Each number is 128 + 24 x the weight over its row's rms, rounded and kept within 0 to 255. Layers, rows and columns count from 0. Numbers have three digits each. The size before them is the row's rms in percent of the matrix's.

# down: layer 5 MLP down (transposed), 512x128, rms 0.187, rows 288-340, columns 0-127
# up: layer 5 MLP up, 512x128, rms 0.181, rows 289-340, columns 0-127
down288 101:102118112160106128133147120099121110152125123099131098121098152138115130079144099180106095140148116144138097183115138145122132108148103165141167116145133118097108120089110068103091136134150101161127142145140186115109157082120134132130119145136111107135077125112144135156159120186169114123123124122107152115118098132138143124177138133139121102084093114097146127133111148127188099140151
up289 089:158147141139135089153114123176137127097149164112159112149129126107150069132168154150130177109129118125172154137112103150140148116151151097120156128117120143101131138142156141124153115124057120125135096113137107123102085129139115108153123127083110128178137109138118152072106116120092141116133157082088114118130130153107115124126142143122136080126142119164095100118097149067099107140113
down289 081:181149138135152136135128145092123148098173160154082111143147115137129154124105137090119114107107111076160114108110125144105124147123107147131110150100113126084093148083126156112118122152169131165121126094105154150148156100179148164129135140115131131135156137089134084155161119135158167161136148118162165107089167125086107132142111163145118110147139171125089127119125143123139153160126
up290 094:084119156115111116162105111144130084132123126135120113125147174113113165131104154183097177125159158088137155123113121165100134152126159114129092107129135140145143097146152170125134126122113105176124134097122128138115123134148111169125134120122190169157103082122105110150087101132170143161099159094101118144155139116114151147125107143137168112170115103119143166155136124136135157142095
down290 092:129138123119064156121114141178152092113121082135106125090121146149129150105109136122089150121110126122129119145144152164135133119132161125116080130118106157087155096131144146159099107131127121112115173120113179156122141091155139167149109139115171117181126128168097133140123085160115123183134140128121115123149126117092139112123130085105111132196160125126106121118112154131131144184125
up291 097:104138089139121133126143113152128133088122163138080112151165116099144130102161111149136115139133134152152082136151073147163139113122144108108130119128147119114106174135162115120160135091118125136147126126153135137141101084109127115136184135141167126189124130133130096080149127121103120127113158110167136118107102119182143135118099124101162079096088122130149159146144132123082127130065
down291 104:136127097118110120108062127160120122138109127095099122121162144111117118085111150124118097091101086150144157161158120118087114156106144127080172108163100119115115130145096099130110114102163154158134151159128105141142123106102109138141145116118174132125131069111113095115150171106089142161117124133187121150095160097144153144109134174131097116117112164154155119121141130148147128136126
up292 108:115131138157174102117080146138090131128078150126152123129119129109120087140096143171123157141148104108160124091140102116138138172125154102147151109139110105107105092141129134084109146115141113158086146122150115112125129116138139097091131133130130146152140124134162096149115106103126107089112164141119137119101089150099108145084123153115130142168119161179154144139158155072104154074096
down292 109:126125110165126134083088094080107127090128083136131119150113163143073118104128136142124153140135122157115130087143118104140102132062135101142119144138107166109138148088138141102134105123197145134132137120164145075136138128117125182086138141145126126146110115099154088140110124117099127123083139140159098101096138118127135165121151089141136115134117127169139110124150152115109119106074
up293 100:183140107127100160151111118126138120075158095136129116159113085171162142083120132181130126173108161110142136108176100123134112124082129107113131108138115111132081126164137139145156156114147182132126131128153152139127133164140124122122118147102133158134148162129117107134151086119124140100122150104130138165155113134165161103085112110162153138166081113114148125137128159112116154136080
down293 102:135161095098117147136131150065101161087114102115117134124142086117174135130084115113127166188139099101133169113139119106099148155110122120169114163162169122140123150153113166165148145139133122109108131180094121129122120150144104072109124134129178154150160133148165136128186100155091152144150115148134120107135132119150134123129127114143144139123118134127091098131117154149128159139114
up294 091:127094126177100152106110111125099152123134166132130103141125146106159148178134144119129135131171102128198129124100123121157128092156147139083086150114111119174091121149117117132130191127135108143078158131150148120136133146160150113085092122149149140104125120121124130133132147110132116141133088146162163134168119129117122122108153131171137124175139138131162175156154179155110127151138
down294 093:110123110135111129119108105136123089120146059112136114096176151115122110157156107112152088091152133132090148114117124141077141148130124146139151111129147121053138145092151136103141120143150187122120167142090147148156120074112156147176086131157145116122122135101144123129159119151101137134156163128111148119146158116133128095118136136082090103111119132174132145135105089118147130129151
up295 107:106088160106147171137094135146095116089163158143128123114152126125132151124156133119156193145137118145120136137161118113127126160148131137100146201097106128152137129133118127118152151131138118119099137137098150157105107142101153076138115180135189123149145133151149152116114085128175111177123146131135150099130118089103108112088102138118089107115130099141166137149125136174111141113141
down295 107:138160145111155136113131134125147079118112123147137132070108149113103151080159131068135119130157128167116110163172130144153107119147115123128134130137122109146121118165127148081108169099185147151100094080107124132114076122120188129146134144148158123184112184154109133097126118117117143150122094099167119123126121128140135084137132126115103162151133121130147085124112124137124113136113
up296 094:102125098153145095116096092133091102095119116135147109154144145133129112134105156153115164168116109116146105121076104160137123147163148130114117107122145123107132121154136179122171158103086186147104140125166094115091080119105129087115134129139142114149098120128148132109078141094143133078139127118137147144169120119151159097118115161108090130149122099125128145157105166116130146089166
down296 103:081121079130107077028114097097078134044151093138164126145131137120109146116138126101130106103133102130136133136102133160126163138093136134169131121117114141172118106140148129156127083143114155120147091117113112111147140146140116107126112152165133129137115114134116133146133133111107129113122141126108134134124102128140113116106148122155123145167134153119163152070110144151117124081112
up297 097:157163125140112163147130115123138170136142116087151089126152146116123168138136123132109151142108100143148084150069104130132141142113153118119141135171153119098070079136103107119108145134083137097139093150162092105109160147125108097115143138121127130145149097106123130130115122128171104116142100121130177079153082148170161141102104132125110113118109105137183147144148118126110088112147
down297 085:122119094138126139094187129138143150142095109092109113107117153151149121142152098122103138117099100155101132196129136113116125097114137118115161091115143142096141120102110078162120115129093154138167116154118162072166158125126175115139089173126145142156155178126125138152113118107140112115131127157122147140137096159148148093152108103102117129111129136177168154141112124153152097120110
up298 099:150111130101096091163137156118133155109144164146139137111141140106105139143085136167140145137091135105148088094092132140136137151165123132117129088122125144104093149181142132102123159139185108188119083103170141136144135158176174124126113156142075122149127100113097100164148112085111116122115162106126164128164097118136146115122140131095112124127119135120119154162143134117097144140141
down298 101:217142162163114083151129143152090126139151157129141126116121129104177096141132126133121109140156132157137137126161148146112123088169137119126144134131125168114146186132104124108132097133118162127090154070148120118136168115094127152131140171139098134163120120086125161137163144129096119150071120143127153131122138157123143124127150134127124158115164117146151114121136121096154157084163
up299 092:162125103155123167167129134126146148145114140164159137127162155143093120172129124162116154144140102090160093104118127113141150102118126121153117132161084148150148104170150185153167176103130109174134141111180127184125128133176128120139079148104112159125127102141130139107125122138142124165115108170137167114156117132141140136116105114135116145140146139118180156114144138117124129176105
down299 087:120116095182105075102116140145129093114135099154096135099129163119139153154115154155098124128132137141113168119144149128120142117115069124131110141114131144124122131103107088085077147129091103126128132129117167153110161140112139152144094129149156123099135123168185106158141163101112146120097095148156129113131136125124120081186118131118115151121124120117192102138108115105169138095099
up300 094:088101141152116107146107101133085123146120117126145084119138122072150109173117123144094116152113143146143148114107114123126182145146118155103099092085150143125155139146135125079145125128145142134116092137137116122077102155132119092126184128149154106130140132109106115123153121147158116112109159111126124123144118168132073109124099118172180079109097135161101192151142131119133150121132
down300 096:134158106134105133105124125148109158115118155125104121120130117139142136107089098108139163100168139123122156145143112087119081145118137109143173176133103152148118096148141169170143123113115125137133147196132122175105108109104127136134126151115108153132101086112124157137102145117139194124162110103103079163112089125120167098132135107184090148136105142122109099170131137153107115124145
up301 098:134143109144088079140102114118151166158143097142099097114166168088098122098119078133125151138156134103143099142087102128150118158116133056128122166102118103114151127154134134104129156065111099123109117133154133143145137120120115128108134152144127164129128104153152116138107132131107142139148128142164128087161126093157102092136129150119171122111118102139067160113160143134097125138166
down301 089:101117137103124152123087142131149141106134139089148129146074102101110141176131064104153110134165154116123090109129178142112127124147102152119123116126140127136090138146155134115129142103112142116097155140134119118104127159133116107174121161133139138113148113140135136100104191116095106168081130106150100150148157095138171148139126161161124117143122093120105089140121128122201101155107
up302 110:153129123122134112163110115128085127099112159122119127170152139096168136166131152162112166164110065140155133137133084131181113152142135093064141106082146140127125112122119130141129135085125108118126122098152080130133089132130146124097128117096131144142131094139159133119103117094142119118111170100156116153133087148099163131138092131119130083102115165137111150157116115090099138139165
down302 108:126161099134114138090136108116120139091136091136129104101113124141108157148098154144131119106149122087100181129147141122128117140100100113087116117090120106131132103154136090113126101114099134119158051091127145120121112104137114088116135101119140120111127123165143125162142133124142153086118150182122118140108121150149130184189065134116143126105094185118140144144084134126111126152127
up303 092:159090108148140153124135139175133126139149096129111110118118132157175096134110113159136164148123143111134136100142131107149118093126119134098123184198166118132156126178089128113175119106088120121144071151125106134132101106129179085108136107082149155141106109130090082141152104136123108119137122137145157134156148144124083075117144119091133148124142126124117152155131128118128141123156
down303 087:130118162099039123128118110101148138149098192149147110160102142064082145103142135119101094118129086143126147129153116100112109121125116112127110140087143161117124153103134121122098126131152117135128131109125131084130091120140113138149113135108079127154135120123168159139110140113146121190096125114086139158135124132174158155142140120128120076163095111141134153110119141150155129143132
up304 097:104152118117115168148139085134117122121108117106130118150159115102122135159156102140101130175128080131127097128128123140132126118123133183105155113141125111112102119176158112104088173106108161140124144134138102139114131097145141083110135152108087166132134090101111119159131151137159148140119092104129144161130101153092134148127088183116137102085068153166100144183136138118101119126132
down304 100:142132142144161155122125098174173107157088135141070104130124115133133149109124142179121101105102129105132101137129123098175082095087130143118146133130140173140130108108168127114103156094140130129090123182151112115108156130112096144174149113162098137132118114142141141143116084144132114137135105109150130148109138128139096152157080130105128127123121155183161150117175109098094102107120
up305 111:160085151115107139156123149129096164079162112178128124123161133111158143124129115163093134149117124085132120096171113121120150123123190138133146127119129093162131098133155167080135140126128155124143128086162132143120147141158127121118117099112180134127193118125105159125095154093125115142081168141116143160146097118130131113134089151109144113103122141122105133132188154144135150121149
down305 101:105142126132136095087160114097112140070190128135126128092118083152149145151148131133131159166111150129136165117133153090147117113137139142099131129117128104157105125117115124116120090146117119146157119044140169081119093134121106148141160085085150103133148130130116129125121118112144129149100156126157126151106118141160135146223117137092115133117113101111125139127106106113117121127111
up306 087:192128174169125162145138135124152116157149115116080131167124108137189150114128143124144095128114137117183128119123107112130156129145139153117133116125102114117100158143140128141115162116122175091140108170131170155158130111113132135110126116122106159130123119116134143100173088119096130158152076099126166158179104139119091119094129105171148107128086119128101136157140121106140164124153
down306 081:142190126160118149136096100097115153098129101140120171126169110166147147145115138154133094097125110096137157153109111122137133109153131153163107134111105090153100142116131152112131132117143109154118153106138117107168112103122097061132120124158128104168108117147123132111124093178126137116116068141140118161131147143151113131145172109119141099104107160113134122090118114104163196138158
up307 105:085163127121165160159142158134147098117091128086092123132154143090113132123153147180131109137161108156123136121112108149164159116142123137120102177180152117141135139152105128125139156090185116177133094096112134138093148097107105113152128087120122103137136126090111139108101068105119112149136124134139117144154080144125163093106111141163101140112141118159150146159141150134140111144133
down307 101:108185085136163162136143141106135110095124086139121154117135112088109118091197121169136097124149105137126130152146133107102096109136111129094108136155147148113129152099087111137093161082159060167133090114144165138113150094087134131141130106099127172136137129130104132092075127129121107134145143143119158159126133149099157145145115132148120133108152111130101115132125123104152111153120
up308 105:147057144139102123136109134141140166070123110117155151128145144161112135134136154126192132153147123149124112119139143093163134159117140117099131140115174084140195142113151119129140163122111185158130136175124134179154102094130091160084177156096166147091138136130137122112133161119128140151134153128111130102130134116133141100127112136128113126167130118117125164132141119159109158129139
down308 099:136107122131104139120144115130184167096119120132152156139166138164092155140137141095171145110125153117104123138126137089103108143090154134100148112170156110166212136107131136158135135115115146156121128163140121138149087118184119139108132145123163133125132152170128103120131109163129164161144130142083119107135157136110082122126109139098135117166132121117135160091114131069139144102105
up309 094:109156136123151108111125169198100148154110123107080098142115121113077119103110123154138144152121158135128146106107126124142111120173148118125158153122133098137117157115155185089148136127114098115115079097119100133109113079133173104146164153095147119108160153135084187135116138109090090117133143091100161149118127133117149117124122151164143128124133087136154148128125138124096113106132
down309 096:147152133096126147121143122107109121161116115121093125141109133165109109117112157106113140099130125135133154121130092133141174137125172127147094118191122148144134137165093096100114142139107165137087174080135150142134115096120143117119107116134129124110119128150149048107160127134112182173158114133155093176134137168123152116123164154172129104108139158109107117113123113142153120089096
up310 097:123117110105103143115100105148096095115118153138137109183135125109137096121181140158128110104142076100121123115125116138122116117120119117128135085096133091111102161091128116134094098119162150104105127160140126161087114134147097101141132072094125119158141120137136142140147156092137112137125103120115114097139098145128175132100103153111077134152117110090176150128102088093090091084144
down310 098:139136144125111124089111136077108136135135147147130098109128145109116092158137153145149119111120121066161163148123149146144140140151125087159138158117151102081136155131111130142125134115159155128118096102118082080171084157103096113130153129080144155178126122166144103182143144130116108161095128151123180135142132149110147150152154125151136125148166168114129162111120130137156133145162
up311 094:144147136116118096147143119162122116130154106138086098144117134127116092172152146198146120139141105141156136135108121150140099124178114150112132121116173134116147103130102138125154143094113135126092051094099129112093140142145124116162092141114159168128155108087120110155148116151109141099101167135109148136122136133079115155130143125064089128117107105146071116155131123138142135116136
down311 079:165135105106127107111170141106186127158122138120128111110100103131151123148106140162160101110079089117108133118121147113127080158153093119095137140137158098143122123126132110112114111110122113149126100123091135048155118142125151136146065121105131129109109162124142080119150097115131150117135132147123111142150129142096146129169184156108117117108110142112123115092113154102131189173121
up312 120:141140126136094093145108126105095092143097150181135107117130099105132076111120097133146127148153116064126115120087099125127129120143164141088116144082157094118085125127130141130171146142129125108112134113176098164123140127107145112109161121116158095135094123133112105170103142108131096112145164112166147139146075153139122115125141165102098156126113114099103145122104138112090127074150
down312 141:136166128137093103108113125076106091115101169155127145098122104151131103132137134122166090132100163089110103148104145116095123116122153137115153170110099138154108117131113147139121120136099172138146131153172148129161135132096103134172182103160136107168063107163097106148136141142157101111161126134172132136138086135162145139139154139097107138147130134118149136107101143139117111079118
up313 097:111142127133124172161110110104120159128091167149106133136125110098093142154123134174137140144146104129180100156119128167149151129138153081137122104131115128127124152131168112127141163123118166160142138151162151128164111142136113124134154158098100165153092061137116150114142107106157083155116134101147129151106098138145198137088126122173152117102146157138134131150151173151126131148132
down313 081:166120132132131140108135130141169121128133139097093110136078086124146107170166104146164119092124104141119069124103108108134182131133140156135104140159113080147142126100142118110138099117123117115138126136157168063151112145147145086139100122091136122168109153169115117110127108100136157166142142146164104081105163123136147133136110140136076140108099103150151140140096147148127128161138
up314 086:107118105139127097145128154116104123120116190145089107132114127130144156163143068157152129092128135143139130168126099157141117143137126131109159118123102126117158119147140118180129130109096171157127115087174091112135102146151200079131123146127164160153139148157120144088082103143147109118107132103137154115141134070143154120090142140110129111131089087163130136128121118105127121112127
down314 079:138110155115117116140151154114113132115100108138143110104167095137173143124096096099119123115087096154076118162161124105117156108159117090149114063074162086174091181124138132107157133111091134156137128132119142121165139169107139108133106137151137128118133142138133147096175159093099134109116161104140121137080125129102128131134131124144107109133089117111113143112126104128108182114128
up315 093:130080131110089090119151113115140127130141134135147092153124086134110134123109151134131148167125083142136135111109127118168116144113103148119149148128166109148061118159141147125141125144174106113131080107149095130152118140103145113121142113100147164117101150100104130163134110102144120107072152151133162136109078183076123117111116169128137108119110117146116108191161133139114170132114
down315 084:154156155138148154130132147111157110108090145118149141135146156137156123108107099114139139141134139125102117109142167131113175098187175101132107147125126165108153127109132139138134129121101179152095164120127146084094156107111140128089117110148118092084161121142107142078158161182147141111137118116094094128164152126150104145124125131140145124164161131108129149107082149124175100105161
up316 102:147130135147093105107081099146123138119081135088118133163130110137140129112146137122127173151116151096138089082109123159121116113131131067121098104181144136141137149125147143112125143166089138124142102122137105160082118121124108100122154137137157091151154124137130131124153157142144110114087130110115088151148111116131133134127097103132057146135144099154114144161153166072091135080106
down316 101:104118142142129126090143153121151106097138128149132096136141093108120162124150122124161136126140102140160090140159117139156123139106145139140136130110125199152127133094078089082126111152152138120142155130129115143147119151143136130175144165142129112084152140160121139123123097149159185083141125166170132192114144119105075116154133153152125129115117131131161172152119085153145133127088
up317 102:098095106106170130129141115145132112071121150171090126167145110101168155116112138200127145156163125139139163142125115165110167110134143101126131140144144095150105136154085167138121156147140143123125098123153132136163107140090129106096134137095150132139134168109125132157139069140138102096100095161138140123114108116097106084121138118142154110130147117107128110176144154079144127144130
down317 099:116188146118116147131144148129142146121096117144104118089123117111131149078108154117156109131101113095114105130119122157119132128148141150110153114098169151165077134113163130179116163149153140144127132125137155170145142109125082126106094132123125136113148153117179143145116168146123119143180101131093151156111176091081123117117139111141154055091113112112144140131134100145099123114149
up318 096:137122137150125134179122154123091142124140152155096128140124164083095135111137126114085125108129116134144154101093078141152113183110151110123098122151135097146095097150164129145124168097149154147146109101121144093113134162148127133161113116133108156116130110114110143106112127150178099087104131092096166169134133148135128141121091152162107099144131158183085145144115105123128158170107
down318 101:143120095161104147109121134122132109140106133107193136118127142081112151139114115110118153118110118128134122143154104169117151135100143168163125158118119102107105181120140153137144073124139103084122141186163137119145141121124138160113122134129133138086118091194114102134149093107185157098161117144110188101139127119121110127086099128126120174118141143116137119161118145120103101134104
up319 098:143102127130099115139087125159101141098125179128139112140162143090144081102105117117169107119126118078163105079130111093111113126150163115115156179093134114137112115128150161118116125133169097139139081105134150116155122149114144124132107121151116139145174135134164126106103124087153084162080126102104115100151145099102131116115158151177143101139112110143100145139129131142085158134143
down319 104:115119125133156142129162163151098104149136135144167117149161145115118134123108108080159145157156082157113141128137129161168056143140180125092128134135155157174143166106123103080095141087159156154158092141109118163121121134157126172141091111100138109131133125147146128090153142159152113130101107167133131158135123103100124127125158170124145129095123112102129143127121105165129122146131
up320 094:122115100134161146130126122137102102090113123174096113117141124130119131126136101120111152150186127148132167154161146153107124101132132162114122147147134146083125091158134119136145162109107120143151116123128143144157068114167150151118205128128171161160115074119135135107135063110110126162095119127120162120139097088108114154125098137125094118128116110125159082111124154102121103131156
down320 088:099155163102118155121126115111128107147139098142176105153148136107151163124069141118115134091152151102151105063120080108139177140129136093126121147166126102164140107131126141168105109124150170115140148153147091103161136140139127107139131069128143130155138121129149102119123153138113109097135161140122111158104112114133158105165138081125110131123170167090129171167141140128154110149135
up321 094:136119133154096158162092166118123126141166161133153119188130092144149123125130105126114118119115133106118098145104132146124153095151109132154156112128139167135160114119119142133130146132145165086076092126153119156135164149143167154117129122111146155141097112061139086171138151118121109137131120097141158125130101092076125102083122161148117137132106136137098133160171142105142176136170
down321 096:151151123137129128147132100181134124097147110120136174124170166169147166100091122131143164164124132091075168105117102136110140126158126146129128151092122119131118089141143151138102120157152140115078135108124102113132138088150125116128156129172126080135131071132116143122096145121096135096119149163103108114099144093137117109147118085096151147120114095134162089113130147128152085145160
up322 110:134143155145126141137136104131107165130089140133120136111146126120150144165120100079124114107147162115140117122098108157144124117148137111081149136146142151130130127163132177091156127133148172107103119152108158159132123109099118161133129054076164155149115099133131125095144110141163119078065106127122118173140122114119085104120150131164116128117134154185102147169123127123098153128106
down322 109:131154147107168145111161127119144130141084168165108149100123121131158130126107127102145131081115106130139114084143106143094121135162134134105135101125196162116113123104162113138142088120174147123136110119155150151152090083096123155167110090100118161126149119149091141114081133165134142118098109121096148185129104104112109106179155127123122135124162144152116155135117148165128128109107
up323 102:155081160135089115130145142176149121114138120144121097161132117121153086150152154120144091081143128114158070103151107133188137154134151136132120135128114083144130111137144145126106126147102156150154098120135131145107120124141127114115109124130119121133149145135126150114093097143147088121144095110063103151154105146133156128126095129150106070111125166127134121125136153051097157153162
down323 107:122100105171153074120112121136170109106172129145084201152130129175152140139097130116140102155168161169134090110153122101133104131110136144087097100158125123156137070130112081153097130142126100139111162091136148138110150124138135097095122104141123127118091137154135101109120130137128161123128099132133104121136117153154167144155111109114100111150131173102107096134116107145119119142143
up324 099:146093149103125115132113094171084104148097137126162127124157119139118131172112192104100146149170105140155143121132105136142134119157096117134136121110122126164081148169118120169152130103114134128069099133148112114084139132159146113125145150152108151120143136140162130144101126116115108094086145100160178137150157164159152086123141148146119127126130117098142094192114120136134111094114
down324 085:099101110138149113099161107112096120109128140125105139084140099138101098142171104119129132156067112127096154156145110097118143123150137150129144192150084127123164131096127122122100095133147104121128078098130129065123136104139103122148115120134142112119129130164143133096093138126123103129134117120131121090120154100145078108186122145114135157131138085183167088138109110122141154129097
up325 099:110109172165100093129164142108113162148165152119120076148135127140150120116129110119140109144137127124135109125120128170152159095159098150068110130154137136143130121142132133124140152079136140156156144147085133148128160150133155153136162144083171170143110124103129162157104107099142145111102097096110096128173121130174112114120102127099124116144098130120122134143168127109102156170187
down325 098:129132160112088144129161176157088147149142147138136111065134124144144104115128149097166129175115099129111132100150114161129148102141141144108130103144097140160089136111118126133110109123094139144144146129121100133148126133124119120109121127121139119143086116091100122101116132133147183098135156125100151103130114075157087160126145123056132078167189111107110114112143117087122132098125
up326 099:120144156118111176166110134168122113108158141098128069143118171092125139151134139165120129163136164145133100159144138141140153143149161127059163131122163091160117124146129141102125120111074089114107105123132144158100133083116110087109124121092130105122127167137140131134156112090124118122094123166084123111109130164137124114119117157163097146173107103116155099143141128124097136145123
down326 101:083095134192144130150133111117111146145147148181155118135119121142078118125157089106154131117152131139095129113137167106087137153160147142116085105116107142136124138096118094117137108124139101117124106135118148118162108159157149143142157161153128138123138160161127137114131144137115134166091124173168165129176123171134078111118110087099128130054137147105133133150140118115125111158107
up327 095:135121159135125133145170156135136120097125181139117116183098125111174115118097101131104137203135116075142105140135089105141137114134111121100100146114145142118123097137096117097153150096128093107150130065145156146121109152092125138121136125113114117161157133100151111155066123107083120154151117136146167197139119128152144108142127131153099112151121127141107138154125131139124143098142
down327 092:093132104076126179157125172122096159098136141116137107126113109114105107121122128122143106137120142118141111126139142096115099097152141170159118137155102124125133137113086115133129113129117125144145128106141120180203131158152105173144118090107123109103117102122115136087119137114102122122128137164051117100125123147128152106189146135113127140171130125082132120150142095120106066146133
up328 106:124132119131125164121157114149100106123145134154134102155133156137136105172087142115100110116154142110149105126092135135116106139183147115086168142158117124094111138140125087121127163124085167140096099078193099139130148108110118106075176163090116113138149120111148162141115122136094097119072122127165137119124086113116127104123115149119091119104110126130136127171111125094105131104138
down328 113:115076131122094140118147134159140134134140120155127162138133134164141162152122200142154176101148106117135091156116137156133161093122135130156125112153100112141099114131127143137167111127143135089150131152115148157121132122129125158161123139154135104130149152114147083207153161141144081110127129128140134074075141137128091157107136120147117146130148127165102140138088156134092119083138
up329 104:135112121144072117102142126118104189122114146156072126131123115175124132114113136109145102119117130072169115098100140149151177094131114111158132151125153091152171121130135115128133169133134147147132127137131139155110100110127113123105112108138155158129119116142156114178127095116196120145116162125108150101114139090130124100089125142079102137160125169101145171141139138142115174107123
down329 108:122128107123107161119122118143113131110139156145133068118124108093136115158144135115135123064135102119162098120148110110134148103112141116181117154126163164112186129168143142097113132157120133132151166141147162134125152120142094145105117095144164166126076129121099139135129099183146123098131127124105129120102196106124124069134145110081142148088112126097138130168124114137119157139114
up330 091:109141143151128180138083116113136153145161141126143126132088163122156119113123134118140126125154139070152104095113111155124199112150120119102121125112114143176093155122096140116196165116125136143080138127119113145129156195132156157156115148114177117120131148120129131120061103091153135131105147140138115142150104156120141114110122143173109124110125148132111119141154139149132157162150
down330 091:135117157108095158132118130158077086149115100176112106120158125145098135118120142148129142140126153135102167188115107096164109106127142100123143106153126111095148099138134088121111106067134112137138127115169163103117096082104108134115116129114125115149135107141137155135095129130105130128148127146140121161126123112138184129070089145088143160102116137059143125147109117113141117161096
up331 102:183159099129156122158112130128130148113141114122089126169103096072126142160094126152109136122174163089131103087123130174107114127135176132165155129090075112124155084137148124106154129113165161133130139125164132153100161114104162148157150147106109128129135173147165149162150126077140140122133123121115099121174108147124128105098094118125123149145126091143117116113121116105116123140128
down331 100:163155121102144093086132104080111110149141108140115094160127124100079154093115128129105121167111118137142141174091132168125133096179114130133156123149111139113109125088147131120167073166119131146144160127152109096154166127114132166158175128144105166153120153156131170157148120150123152132128098176151153120130105123155136159155148161156152145112147131131123155096143126106110126119108
up332 096:093135180123102132187109133157104139139135136160125099172172111120166168128120100139147122110162105104136125155122119116132129141111146188096126089128107127086104115149123132116135096129107147124081109158137149151122153105133109145132135109086131109109133138072163128143104121132168133147114112108122127170119121165129179136087126132143135083091088083108137160136115102135145148146097
down332 087:106144170094121105089135134135119123155150162177109129179139127113126139093133094123071122133165076125151140155133174125148106168121120105150156108071135169140105111116114142122106106156129126164119107184130132125136128104099137157092108146112136179108103128114126131138144098183131138117125141142125128119128148152120178166159143078113101115099118134104109134128124119149152125090118
up333 092:109101140154112155158086174115127119177167120125093128155124119114117130134094141144124111178112140115131103130080101118145143153125121133120147157153122157132121126106082145069188176127139135125081108122115123154127106114101104111109167091163120115125122111160110160101139148151135095093103147127093153087122126139135175118126130136102144138127143120162098136127184168151114137097125
down333 087:145094106149148118132132103100122128135137165109094153126149113156092158132111157143146092135098151119088155134127131150160108090086092124127110104107122121153116135111119120096147103106129119151106151112113126153140124124089047134109135117134100076114137172151134098116115121125119142118144133144128132131135148106110153129222135109081166130104115134164143146100143157105091088100124
up334 100:119094144136094146136074133152123132120106141148117121149128154093155138103131121130160107186148119139163125090133095145161155125155105091120141099127149134108109143133141107106141188092171165122155115130081152136150071153099137097108097159118191163159118117137150106158132100133164146099133132117140122127160117091154136134104159128148131133133135141172142127136116093120092101113108
down334 106:101100113102076157121127140137136077112157113129105129117127165125108165128099142107173110140143124136135136140132092088117126107134099172066129111143150092145138124113119074115115151114149161139156103080122149112107108165162132124118132134149170124133132167081167098157166123141114113104150115133185148121128105127130136124109135112121172127122104144161119152135163072138118115111094
up335 100:121082131114101124141129179161114118110149163135097130131096109142171144128161113113082132114130157110115123086153115134097141114151145162140144073127150107146129180131140147082164141122155094108104151086170124148096132156138106097104169126191139122118128137189132115136142158128132113077123139145102135099121104120099129132120103134126108095139114098113162131121174129124099126108120
down335 092:113134126159175131083091134077097114094125157152140147133143097091151126118084122131116126150144119146160157133108131104152124142121110136127089118111130163175076115118102141133141130067142107117123108136160091078170140107125082126113163122101130124127135090117171130123121140144154163140152135102128144128176165096116160132164107122131152145118121145130120100113099145090153087101148
up336 099:189099117129122135126103152137093108091129139147121141147135162127147168144113127132100134160171116088113115083161128087106135103120186130119121153169116095183114134123117141102170149116144137139130149111120167131117148101141144144115106148107162177126143095111115108163122141111165141111147147089165168113140159164127134130090133112159122147161092152138125148127156138103132163138170
down336 100:154154069120113122109130085122146129119095110111143131151170109108126115161108150113132148128130134139087157122096130130128107144098120110122115121187156126090131085175139163156130101141109095107146172126150149121153133142145108150129131096125159113137151141191145139096114135098150132134128060150129127124160081134137134145123108102127145170093145181095125136116113117130106127174086
up337 106:173141090181140121162128138156106151130113096117092102163134161090156116107094157158144143142144125130155130135099126103177108176114132097139146129126086093119074128138071119103139148165132146159110123179190108127144135138149168144104126137129125111118132139129137131109137133147125101080085132129144115100125128135134152117120124100148136089119110146161089124144126152114090100151148
down337 113:091090130117094177124131128137143116141144102111096140127124126121115134104116133156141132116065157158139096126153101164126080153181131130145106131141120053102112132105125094112093139103108126123136148123126091128119107132120145177133142163115093113170094115088111093137101106122131130128170095144142139141106187142117128105120138147147072120118143156081099130144150126115156152131135
up338 098:149096108124112148131143110121140120136131093127107125128105125144147144140123137135140124136106111115153069099129129152151166147134145138133109140085120065138166150150141160176140153128126126106094144087152132168137119086133091067127076110164164125139125148089138149118142135101145123153130115095133181141153111137107121131109143127122124155094057163123099132122139157146085158168115
down338 100:083098127149136101147094192150120104139136116094112103104117137128140142104131078164121142106087112141139159155076093098163083124143136192168094127133129114127129112112100117112091110098171139115085114121124130130149136147096160127143150126095105143132091148103153149140142147152154087108124154137154127172145126137118129113133152091135139176114139106102142117138102119133160118143154
up339 104:116117145122152152132124161146124172128123148140113127196110145123143111174094085097143125127170143111138116108086082131141146098125162139111180132129168127166152131132164122133144129093143146140138153146117108165086111139142116137096090149123149135111107116138102133107155169128135127103092142075123151136089113106149091123116147144133144170087111138134137185154112122077122131097128
down339 103:113134145096114166125179117127132148114191170140114108149145125164155125145149151114132133132115154127109103085125113147167112102055158167114116139151125113123144151125131131104099133156124126159152155186127109159125134163107107151104116139164133113120094113092119111085131165174139129137133136079128130141150142126131080178104125129139117133135147162100124167135134075098129108140130
up340 096:134106149102074105156161065169110122128141168160086145119108131109124152153119148115144100109136156096161094128122114172108081092156099084106085144109120121120110149118148127113108138104139109162129081130141082152117122142091155093124146128121131122121135126123133127115112131096135144102153148105139110146081095110131134124109138097149094132177090119150111123111163102092098120116151
down340 092:127117127131119172103096158098105129090140162139123096162153095111159179063139096125128127115111073117113136180160156139136103130102085148168108145101150136139097134125091087182160134167109125145142153152129101136131168171139112108130121127123173132112126134144076134097134118138098162144124142120143115084135123123117132139146133133135116124115094135151159121153121122095128112101099